{"rope_fraction": 1.0, "init_std_qkv": 0.0644, "grad_clip": 2.0, "batch_tokens": 32768}
Each number is 500 + 50 x the weight over the matrix's rms, rounded and kept within 0 to 999. Layers, rows and columns count from 0. Numbers have three digits each.

# layer 5 MLP up, 256x64, rms 0.282, rows 217-231, columns 0-63
396568505498532440601582517503597438489560470550481533415564498418437507444494536567520546482503432457456419466599543455596581493560534532475493604473544488508427424449578439521494451502584609
468528448536541537472468564464484508500441580422464562541553524364440495523567438526444409514526472472496571465520490607353450479495447529446487507495539496499490548523473549498531492456500474
418452431520508449493442475546472563480532519512536450466439526462448530489486492520481490538461452533505542533491523471526436513606485468488352506494435451449541545482454551495548576530481573
526493473535528609497489540494447498557536523504511556530528548446498500530517429550504517591495525462444578428610532510545473522507459511505490534599521497550463504458561557553539520493451443
490500488421540452560508490469517472439459466433505538544569514546493542432589516474471446538462571575539492448553527572538502377510504413492559578626468513430473457465540555470554515507520452
548458463500497489489501575556471493498505489432536424510467432471530622576421490521416511642532448468501517463606530488479527475513527470434511474461540444459487511539497451467475557482501506
447522459483504467458533519432502455530471570483492428505545599438485384558456457542496492541466544499525597445499493566513508457562488587483545501432476493467501484468555450498498655591507434
596554537486538500505454499507537605519511504436553551489510408448453543456464566479522499514537453519468581460539554577483527441532539451590528508470483506471488557422484524452441580467381452
533545504494510484563432547444465439446413446467533476575461443516448627557491565616438527430445487423502435350594393569481494492551450484452578558638485549493548558477453457483425567490537523
414473502439527523594403528546433546480479508455569438559512570635501462474488502428499512485534490547474562488533485479451541453518475532463437543500461599484583555446482513307515473464497484
535411427508592481498554472504561468506505570478461419461471369495506527500449466475506497507453493450518481430389405492537506499540525530463550568476463541504476470493605562536442567489512583
464541575539359497441426512438383517493453524479507436511510444516517504512543486439497550485427529542526447506503449381550458461505518485453527434492505488469469466469468462539447589458450475
566626489522456551498433594519496430412531516469432486456427553558519477571398481545492541552473481453515524439464553418514437408493407516509557515486478594457556508525464503491461518501568598
530531517518489446476468515445511420542517503536413516610533534525526597529438483493511567518537558520450487484510482479488542447522469478532458470497553374429514579442531522435518485364516554
464505518516447441534484512465497561468488489505509460460420527615423528424586462521550418478441501401508466473442496466431528561383530381575443557421512513564506567537415521508609471454568515
# layer 5 MLP down (transposed), 256x64, rms 0.0656, rows 217-230, columns 0-63
590486497561405458491446561467503568581561480546447513474530473500493474479503481416432524566520520416426515436455485557488388544570422469540431532492532522479542448554488675609472631482427486
487542530549502501399499528440494493526479461535516635502497499601539472510474481427452520572501457495517588438389452572518517493526479583481553471461478581450506531481496573513548558460461558
558437574557589601486445488486468471456561525464500445559490530527537407570473504512506490544444532483447536456489492474554452507359501434459462476517406474521574450547524560496555508508478464
422422481502486617543480568427463431522467523535537518448610528506471481492467477562459486506530492494534570452544512540551465551517526495453461558564491458524556472455500524549582503477443451
474486539430510531451537505555520533374525453521422515393456528545526578475450428443417465518527523492571562467600468437528543527520547542551541595396484487462531448431440486494454472531418427
417458491518448543481534464523560505511546474505437531503412515531532461487449555547512570515420462494540507581475485458501484463556462546443529394424485484576468430439498557503490600488502510
355540492510466520574479466464451464466454630461413496531580414454420499440459475530594534493474477557492490497565576528525496529473553555511435429531529463479517471538496482531513417453458479
478466476432572447474575505486488513488583524448526487485552529530524587548452488395502505541436587468412453558503414436472498541553520550533602476499475466457464438478417561448553461414501511
458570456513541435581543457430448439337557473559478526470449452530447436554546472444505472471485552466444600602479434412479499410380462550514517515505496397429467489452504480576546508471501432
522550502497480462457357465470498476535512530576533548538534546500552568449626488548524572545527479533506608595571517481467511504360583481503561444434524468501506445466428470505487494559449409
465423451583532409525565481543491544549565512511466565606514548394531501517506458590495515480489488545483459520503531514512470491461549461562525503495396441552496398520485493410482480451513546
512513495539505480573480504486409514500533564395482525477516495545506507603501491500546517487441597476467490519555570455542394577428456557515468512474575466499404492411435517419512526512503482
468607515510460514516548507546470531494476521626571407413518441500354512530550435526486502466541539469408473544525515547472537511484507500515444480476603464448493564485500454499420537558489532
354560479488456499450516500570494618513512483473534516580569477498491493477449432534520526538478551518485481414427512438456501492536512449575472502538454366489541627459530489527566470453490517
# layer 5 MLP gate, 256x64, rms 0.28, rows 218-231, columns 0-63
481495490501413526486482527527506505491460452507569497431452452496491566488476529488480470478409585558524513481486446516534456429481610460552594474524639439488436460490495502591591543466495552
568436589483534483603477523549523523519497559477561469474438523463448554500461535414512578489525473491496544588528510545537566575540432517388530538520454480440574508599556418430536454501460408
566538515455420399488512490578539463507527531476509461442440480523449526521510541433489471509497412467517460488530555506393524441487472464508527484527582507441497457490560446466434474506490456
544490519552488444536474586537478552423502470559431440540487505466435482487450490438505438502501521485528555553578474457406436571516447547512513465455548399506483521494491453536495496455452493
410455508503497494594440570509519386508581555478565563434502516548511485592506557482463519453469501526530506434464526501495458476484510563459540538510492475570542509522486501520442498432564470
413536500523488482551612559464476475484472584464562501548495549481455462542451491471518508503497440479557498502623559527466493517484504513434522447463429386460521556433453474532474494459436494
416513535503475505510566453449540450421461493543465513520459541490437529524507446529564467485589501461595493371506496525437524521515550417524525419471550514524454470490437490566512491504565638
432531478515482503439484563503528562503492506442458500448549504538551527544405570363550468472549516557465515597418566495568573562544545519520469408447627474506510549536538470472491510468551496
524439496464561415506489507559449557428487533502484561453557480470486545570490512494504543529501490533413632445431440467481577470591442487485530467516460306546514459544527537456481557472525558
436453607477478469535416513569545415539509409454567447517476537559467467515515543495412507492527449485567489475563528466564479556518427477500522602452527544444479528500425449584537562526525470
480526493540495531512425456453468538524418534513515496555448529543513420429516408521493557377472496446581537501529547442481560548552481596474546491581577598438463467444491421539473526536463467
562523498538386459502474395495526518555440598431551412473489498539478552527611473513509485538559452513465513492508529416500485559536442567416545583414611534501461410534462513491510487609485508
519530494561455541414438516479466467542463470506423391552439429570539548485522508579496415495430481525460592527605552582564543488533507464460535488529590561411474449481495479509441493522485420
589525439475458606481482543488518523516462524463467610494495528538469460546501575538519543449478419503502471498596519455543428446442456665437506523626528583452493529513554501493547519505470559